Weights of a small transformer language model.
Size: 8 layers, MLP 2048 SiLU, 107M parameters.
Architecture: RMSNorm before and after each block, biases on query, key and value, untied embeddings, normalized queries and keys, local attention windows, value embeddings.
Training: a variant of Muon for these matrices, 14066 steps.
Each number is 128 + 32 x the weight over its row's rms, rounded and kept within 0 to 255. Layers, rows and columns count from 0. Numbers have three digits each. The size before them is the row's rms in percent of the matrix's.

# layer 5 MLP down (transposed), 2048x512, rms 0.0484, rows 1360-1409, columns 256-319
135:126108102126103112174111129096166118173134056084089138146153128076112058112111147065125152103155122141081091129080156137131083105150100111114195170110143176115096150165119110174049097072103119
105:196087112137136140137171133141151122155131056162098146086138134168087099104129060095124105061154144099162179140125139141162080111092180071144103090119169160116172166174125149107126154132154141
096:165104109170166069063128113091105146178142122155117142116097158131122129106118109114115130160145144124150110088089160041128113148130128087136156108181109161066115098108111120173125152074109105
109:096125150097140165197120148160182135102140054180177104100136113087134091129151133108140112152174072129141149088154150147139181115132173086127148147129128072128147129113150161099176073107126061
095:114172183126154167119136131110144092178120148163116166097063092158062073158163191126149116157171084108160132113092146071081103153104055033160139122147117107161134184184093133116083147093107146
092:149150172099105139159118150184159102118156146117165128197093061072188145155134075139100125042097091148154183166137090136112149169119152057186148152107121201113123129118144132154187103132140129
092:135184121140177090119096128127127117152119177123143170101097137071108087120132079089122100127160128099188128153132164134110159142125179093082173147090100124094137108186130149119164127123191109
107:152159150121109108117097097149139120079138123167127115162129077154114158126141072162161077061143081173118136124117117080158161166121132136157118083168120138120125076176198072100164039132124179
099:167109137156078113135124126144175139160129133127137149140100095097182148100155109084024169178128100119107109117202132120117196090083109108155108154133110136102104147129111110089114131112186076
099:126141165098152182114086164088122151145081084115133143172142125118112123174105164148128150160178112088176093174146094151093124177173119122126096107147184147132167115119138126127148110160193111
083:161176112147133126118111158111090102172089186131083136096086131151106121133065090088148115168089179100125189118099163092165116138130173081130161178158115098168117149053108084109087073137083058
101:160086121039202164111126143180090104105126139143141142142090115207125112148136184092086097113087078150099158101100165083096067117132158139097145125156194125108089171097167116131145135174123150
094:139134166151180112149092121121183132099132168117202105149133111193176105077095134137119182099122135200140156068132141125064181158127147134114112119103168137152117125149108101125066079083139151
092:139147149129173101142145120121138076135121162153133124043133185122114137136098108142129097133137109158137116162143149144111109102181120124167118143106127115147149165151101219125101139141195080
093:100120080082121201113114179096112139077148141129167091093186168137135082105136102119114118138152098118111114062147084143143106137075191083139084181058126127115160089095151085090131069167156200
099:132133080163080126129121129175178156119132173119139161132143081136117079109046082090082146160149134150115129140103107133140079145134175087148102108201195131147154130106113129146147097121050118
082:112109078100110120136148135134143156103121144087148140095196090104083123107166108189081102133178047107089139121099129188128130109139126096056131155137178165020104099143160112163154159166124120
110:120094157081165082065129123120167123116163165067158152108110151119107167169127162119163099148189120114115134131132116190117123143162152131117129172076143105135141121083145142115104144126183146
092:129141084161124116143145144108120107094084124132130133117176086187154097111185141164137074108149163085204126187098156114133130128110153139111164132131126136195131145100099131119109139114121123
086:114112107138061155168122079132182092179102105142108152101090096122152138162053088130081131105087059097148100155152104138106204135112127122108046060119125150113137164102130145134097132096100165
095:140165126152099094182119157208121133155096144064162141186157082136125128124145096122159047143145144172121190155116145162129161155135135138096141059095123146134128146142177129135137140137101145
102:136127103124112139098148141129132107111138102111155085144087110106153187137118157120162082165111157140102131135083113095093103162119164110061135173199110089131136175151161115134119175127123104
096:101137112118171066140086133094117108154113088177106152206083063128142136104184148148100173161133090120095125111109094117187107140188108089151136112137127127100204079159095148135160204082146225
095:097110164171163138100137093134106129137151104099133174121114136148102161158142087089135062178085035114148075074152139130132124089120095079157111062093155183087099107125158027105150157111127141
097:094124131156105046093160128138080190181126137088094174118087115200117170127105098105129124134038116106060122111150088147127148146186152102076127111194128145118121146100150101131158123138144144
097:091075119146148146116116160069152157106083123166138164103151138156121134142075087145140126109142121082080138160117194128132088123159140086122122128115142161184149137131129071133119111132138085
102:093121115138193099155098116097104143186145162118146129114127161084098117115119109134140177163148184069135066110103161146157145175178090138116092153114138124144103135033148138221123121073080125
096:136133118104107105133155167127110123119143183153149129098115125200096073111139075148143112107160117168183148118104114124100155065167123137153137141104167107090097159156144156146139110153118165
097:136095155085141130153213143105140124111134068066153127104163114075132108156078102072096098162092168081099180090143173156136093064126073151102152184081158132064156141082086131087142045150129185
102:112164112126046102120157168137163150132155067123174128224198138137113137129174134065112137113123100096096099096101105122164083116153148095122126149161125134033142136168164155149102096120063084
096:163128127074152106163158123139148127127112134073132122169128113161095154108112106090159116114110150110131162092131178086100092168156114111103146132096173129124143127102122150087155096098086192
094:152110128162137112189124156185107112094100115130103120105129050077124114108137098127120103152165075155152144145146116068207137120104146163194100124150148114115095187097138137180147076132188100
095:198104130114122117163151140134114165137135151105154159114128103149130125135102075160098132143109147136169176109118051126133146170155165117110126083074168142089137174123146145145127116112116135
103:157148118114151128117156139159115155100131146149125150123108137097114042148103064168125130105149104089176162108186100125096137144053123125131145090169099177171153120123159147161132111114140141
106:124151135109117150183103080144155120110148091145089118208150098080102170107117150166140177062114110165197177113111105088127122135142101070107121152109135128096146139078140119099133110134115153
108:117069127166130141117119147102160160135117150141154193125110090156163129144158121180122175147122109118147124135105129100146179178164143082218091077084098105123115098140156136124123138110118174
108:095126138076061145063092172148135136139090139155135134153105067127157113112152151087108131072154096096149110094171103095158150106156135045156162120123133103150124146140098128106099153188092092
098:119155136123078136159101157143138153119119113101130145186104108147171144126153173117094135147120107164085182165071156160108120113128122143135125076202077147149128142173198187108098169134098105
097:162138100141107118124124112102094149137094113080196075092107131142114185164115157201196117138129168121150139165124122158114134125119111071132151080123149130141128175158174069132115138192136115
108:150166117142179108131133115147191097203174073155164149128154139156088154132104136109143171171143110143114112122161137154150105112135151051144086098119153129088124115173161131149130175119122136
099:183068137130190141215108082189077106169166138184145183101081118127156120136117126146168098093082081135135130149119083054095080178082188127063142102155108130098148150126080174119167169139152148
106:149170135174089081089145184115135144108126130118116130129147093148083162132105182128146157122137057127152113102128079161133125089076050135112140157082142174108143140048180148114131080104142134
099:047122135144137119094117106130059077161101080114139148119107046153145088150151141108145141152102136105157100136084144111129095167165109022099084115097077097106122098166168102137170056129115125
105:107165159119106097105141142127127108114060070092123162191160141160122150155092141188082156160105065126105167087183160090157183138153160121111166144156104064118132113158189164111114080118077160
096:146123073210133162164147140126146152109104104097143113178092135115158131168116163159135154177121107116095126156116137100112094136083163123078099189133126182123054135094122087107143127109104110
103:077130114163103147081078132168167122150087123143082161093130086162122089123136058160153073128177077101171149103089112110128143107189172129094083153117095177139078120096137120126152182131177130
101:119144159131127106089117104178087129140146084150127136139152128141119125148101146121146079149111146124082057049145156123120131123104127134049147086099166137166118133118135128085184077117201115
093:120077150097156140165135155118100152174120144128139122102115151134133123093146099109100073100117150121134121142126142105124142182093165074147129099113131127095125096134156152107107142120086142
101:147160098126092086181199131097126087111089135085111126104169111087113127149135125049128120109150119172077106185121072133187120130147165181117137105150176113183138108078151143106086114150155104
104:098123138174152107128139124155152123063089122144065089102116119148117129144100119176103088128095127125170141177136112141138146137150132163125079175110166110104128107155176170158152101118100127
# layer 5 MLP up, 2048x512, rms 0.191, rows 1361-1410, columns 256-319
109:088147134141158097077133144114149130135145102112109145164157154151125106150127136110179093151102106154146087124049128178151146116149170174106077120145150147055077142120134106100175121113075166
091:101134184130161137095213139098122074186104126042109159074135092072136134116113166106124075139182090155140105140141139116167121157113148104108172157150113100130071103125171120093101093190111145
100:091148136149135100201162142129121082157129167172083134138167128128121114098096065129178144150200165087147091094078167078082150140214144111091130168121114157153126104130108128128154162144100120
114:143108132162143132134116160135099124098086092098100167171177066051117170161142126131111181144177161183136125082127167120156204136190115130153092132134082118172150101133149160132147092154153089
102:170149156141133125143122133121115090168121151133196117134145136175158155137148142126162122204111094122152148167123116165100121117108104125197141145124152129109091104085114152140082194110094095
096:140093152146152107125127156164161124105142129126073162013162089135189128187163135188128187123097134188129094181144160109100140123154110120117114140068133124200168102123162155100162112125140150
100:132164143105103094111172088092138197115155109131141158154162117110137176140088113153191090068126165171105134149114111059097128139103197062115179150166141128076191138164124106113080084125092097
091:140130183109166112100123125148185132156116166126097120111164122136129106079171120139144108098139111132111166123085115103083097148159133115136127168104138210146144133175194133123133099112088089
095:099134114137149090102126088160153122209092095120125087124155176121106129141127086064150104123136105109125172107036123103158112111106130143101091152156140140139152120146166114123122144116103153
076:145130119124169147076157096162148127172069121079158111136135126143088146080180085128094100134120126136121112151159115121144181153114115187166155136087053085092098111166099174069183152116100152
095:188066091179088123072115130154149126163104147150163175132145060099138139121136142155164110111125149091132073117117100124158138112178073142150159126161182188130142136100150138147122079111198191
092:143165152146170108121169083147101145144110158167086140129115137114084162128155110122104127178182125144110126111157153144152129119142163193115128096083082123149103076160157188150164201096122114
088:045127189116104166081086112104130068085131110146079133144125155168148143113146145097152149127137126122150108095109136134141104092136154128160121223165186121106082129108144125152151122103115130
097:125119085105164151144098140158122119162181116163100159166143105116122195165097114115114163197144151101116134129116135124138075146146175113060065079108101150104125149099084100107140157124147109
101:081174152148099106160125084140091108191193081095143146177068133086120055123122141154152177118168168148074138133136104204138089109150161096066154219090132149130147142138080165106081111149125165
084:104082144140157099149094158122174080138113165080060143129096186135125167143144121170146127121103090093126102086112142130141099160099080145132100086121105130129103067090135152148152112105031188
135:084085075180129135132082131161134130150133187137180115109128165118121106101059135075157154167157151106189108091094132086093104152161119156175159159154183149114078123142171149086087156113111072
101:142081126156118155106145145157115154105153103131128136124096118090174152157109119145166133198068145075128090114112163122149119117147163077162048121091058116101175143123202139121115175174134118
085:104148172201138112157085125144132159094125110161096146096168125166118088118066128145102100165134110134115096094152105051134161118097201191116156160191164073116072187131080153147179195071114134
091:143114084065075110113197102167149105138154122112111197155132240125099103143081093112095062141113113122117149148097134147123161132099112065051118205116098187131095140158074078149094173092128132
096:161144166105125075152130175124208153170089115140111125122147172142082152134179165166096186112116179198099124067136147140230135156108110110135138109148151133109098174105169108103136163115059084
092:169096179083114106143177082159166087173103117134195100117160197116132124116101138104098150113103102110113082179169146109137100160122110179168116089092113122134160131112189108110157124057123126
092:083070104120099109119154123075138135162161153094095084124122156146144143116083171158198083172178114182156141125113109132132099113178093158159098059159192103137088113149120169104110114118146124
096:086188136107112110069132125067158140159092136112103145144130091120104151193177131145132153075119173077075111181128173133168139120175169164095146199183151100107128132161117176169158105164143171
093:160087101130144177061189121094120099125066174157124139109150154124154147098181138141127087124147122064140069078167187084146172091097086149164182095170183187090160199126146087128117074175095134
099:117144129127111147119174139076105165152118114215164139121149146137113128127165157165119155170133163079129106163152106111137112125197084093101079105085140126146091124181164133203140139044062186
095:127129146136125094104157127114175168137105127194154132128170136160074088054133116102150127120118116107106127118103074168131139117089152084101028148139081101109107178109119149147160173093132094
102:129129112116142128085128107113180127104165075133098095154191158140147110146170197073072118120121120175116110115157134119087171161091162090195182131151190130151188087148123135128026177154094080
096:116177124190168101132092139061104137081107078113146100096091088105146123071059102129108079090134140130138130124159160167081127125158124107175069116155118110111076147118117145076214110186144109
097:165082182123066158077107116140117153212065113169083121138154158089074116084098129105097110110172113162120125113124140113126128124104084115162167110160131086135113091080107161099113129106151050
091:068108164115148165115191102154144140160133129156146103124085186112105158116113096112133115121131116128146157139081128137060143152118125127094165127169079134168108132102153154171158140112116123
093:090143155139094165144067095130114102147139109154118146116136123191147202143160079111214141165114074177142138118162199151102097142148173048151129163115129124150110127166128174111099100096148110
100:085181130126103143144104109134085135129127119141136117161151139101160094201145103105132101132165113107145129111156171093098107155112151165079138173101183206111122154140108098221131118167070093
108:080138141037160094096167125087147127143137130131119105118128157129130146139131087109131119137145092189126096081124074148122098129106149172112084160167118114081146179122143083092160164153123190
106:125122125182127085167054086115180113159141164118107138097123125146125146140140126129087129106093134113147154159135186194147192139103148050142121083121153143099111109155094130144144164083121192
104:093137148153071161107161132111166118103136111154090139103140074128182089075128063122099147125147151138162186051128133112150112095131164197117119148145201153081119152136132131108110203143139104
105:117102107144159138179143132098133127145111118147096090147085090131085133158074094181118104189102139124161175159150112159158180105147107175122122071142065153150139118074208133082092138117156118
101:101148126083086115084136107123081163129113111105162102138176169101114126155122097164166100160145164136079117137106094065088154095136106087058153079179173151157137092175084075096118149161115089
115:113092107112088146119167127162114088134118164193201121046149087151123093151099150137103130125148188088049094110105102141093084162117145064111146115101184134115149138201110120136179151067128111
091:200101120194166074154091084096095145122162162170167102136140129118122111089185098143161180154150086123166118137142123061115124065162127151148147180106128159099110160162186204130150065133160156
116:116151149201122103134082148171158085133134139091093137147093118148134143161134095195149146154131096123142114124136161123136083139115145181114196144141157074101100140143136098162170137073082126
095:151168121148094179143180114081101159195160071149082176125172228128132099135087148060131100097169108117097153111141129153111138152096121194152115153113168119185093167080117138147148154139165133
103:126147137157145110180150132052121161129116150113132106169178174129201139117120124116086160066156104078115109054125087129185154152060145125170126163176137123125095161114190095142126130165071100
096:128091090203126119129125167147088098082121116089193132125122130085107194127140127150097101106166101104167170143155178132123101160112140111072142113133155065116113115121162110082133199152122136
099:115099093104112168078188072107113126122125136106133085063104221172084109119119147123123122175082129134102124173123158115121119103141145113124135153065169070152184157117126158148149167150151124
102:104051138097176108112188076080104116175122139159091101103082116119147114113148081184163107131157134154124074140149120161094114129111188192082114134177091139162162136098126160108133090091049115
105:152177127143080142115111105104057106190160175128070139164137129139112121112149111153069153144169126211150065161117075136148114099159129172179145167122113126126109136133116131075128025170172126
107:118129157149138071069140104188114109143124171164144142126161123175106176126159083177112129103084122094157074111191179154139127108138145110124099105159104132123142147151146155150152155126185153
094:176170092085094134111126110130131070150186145115169171124155142086168058102135117127155169110139202117126172106095110099138100124077120139099122128163152179093150143122116089085102148097114125
097:208152113100139096063128101180121064137122144200140172146135160131122131165097120131151180197161119151139114107117119086081110161137111062097113108125091053222151125146112120097172132084156100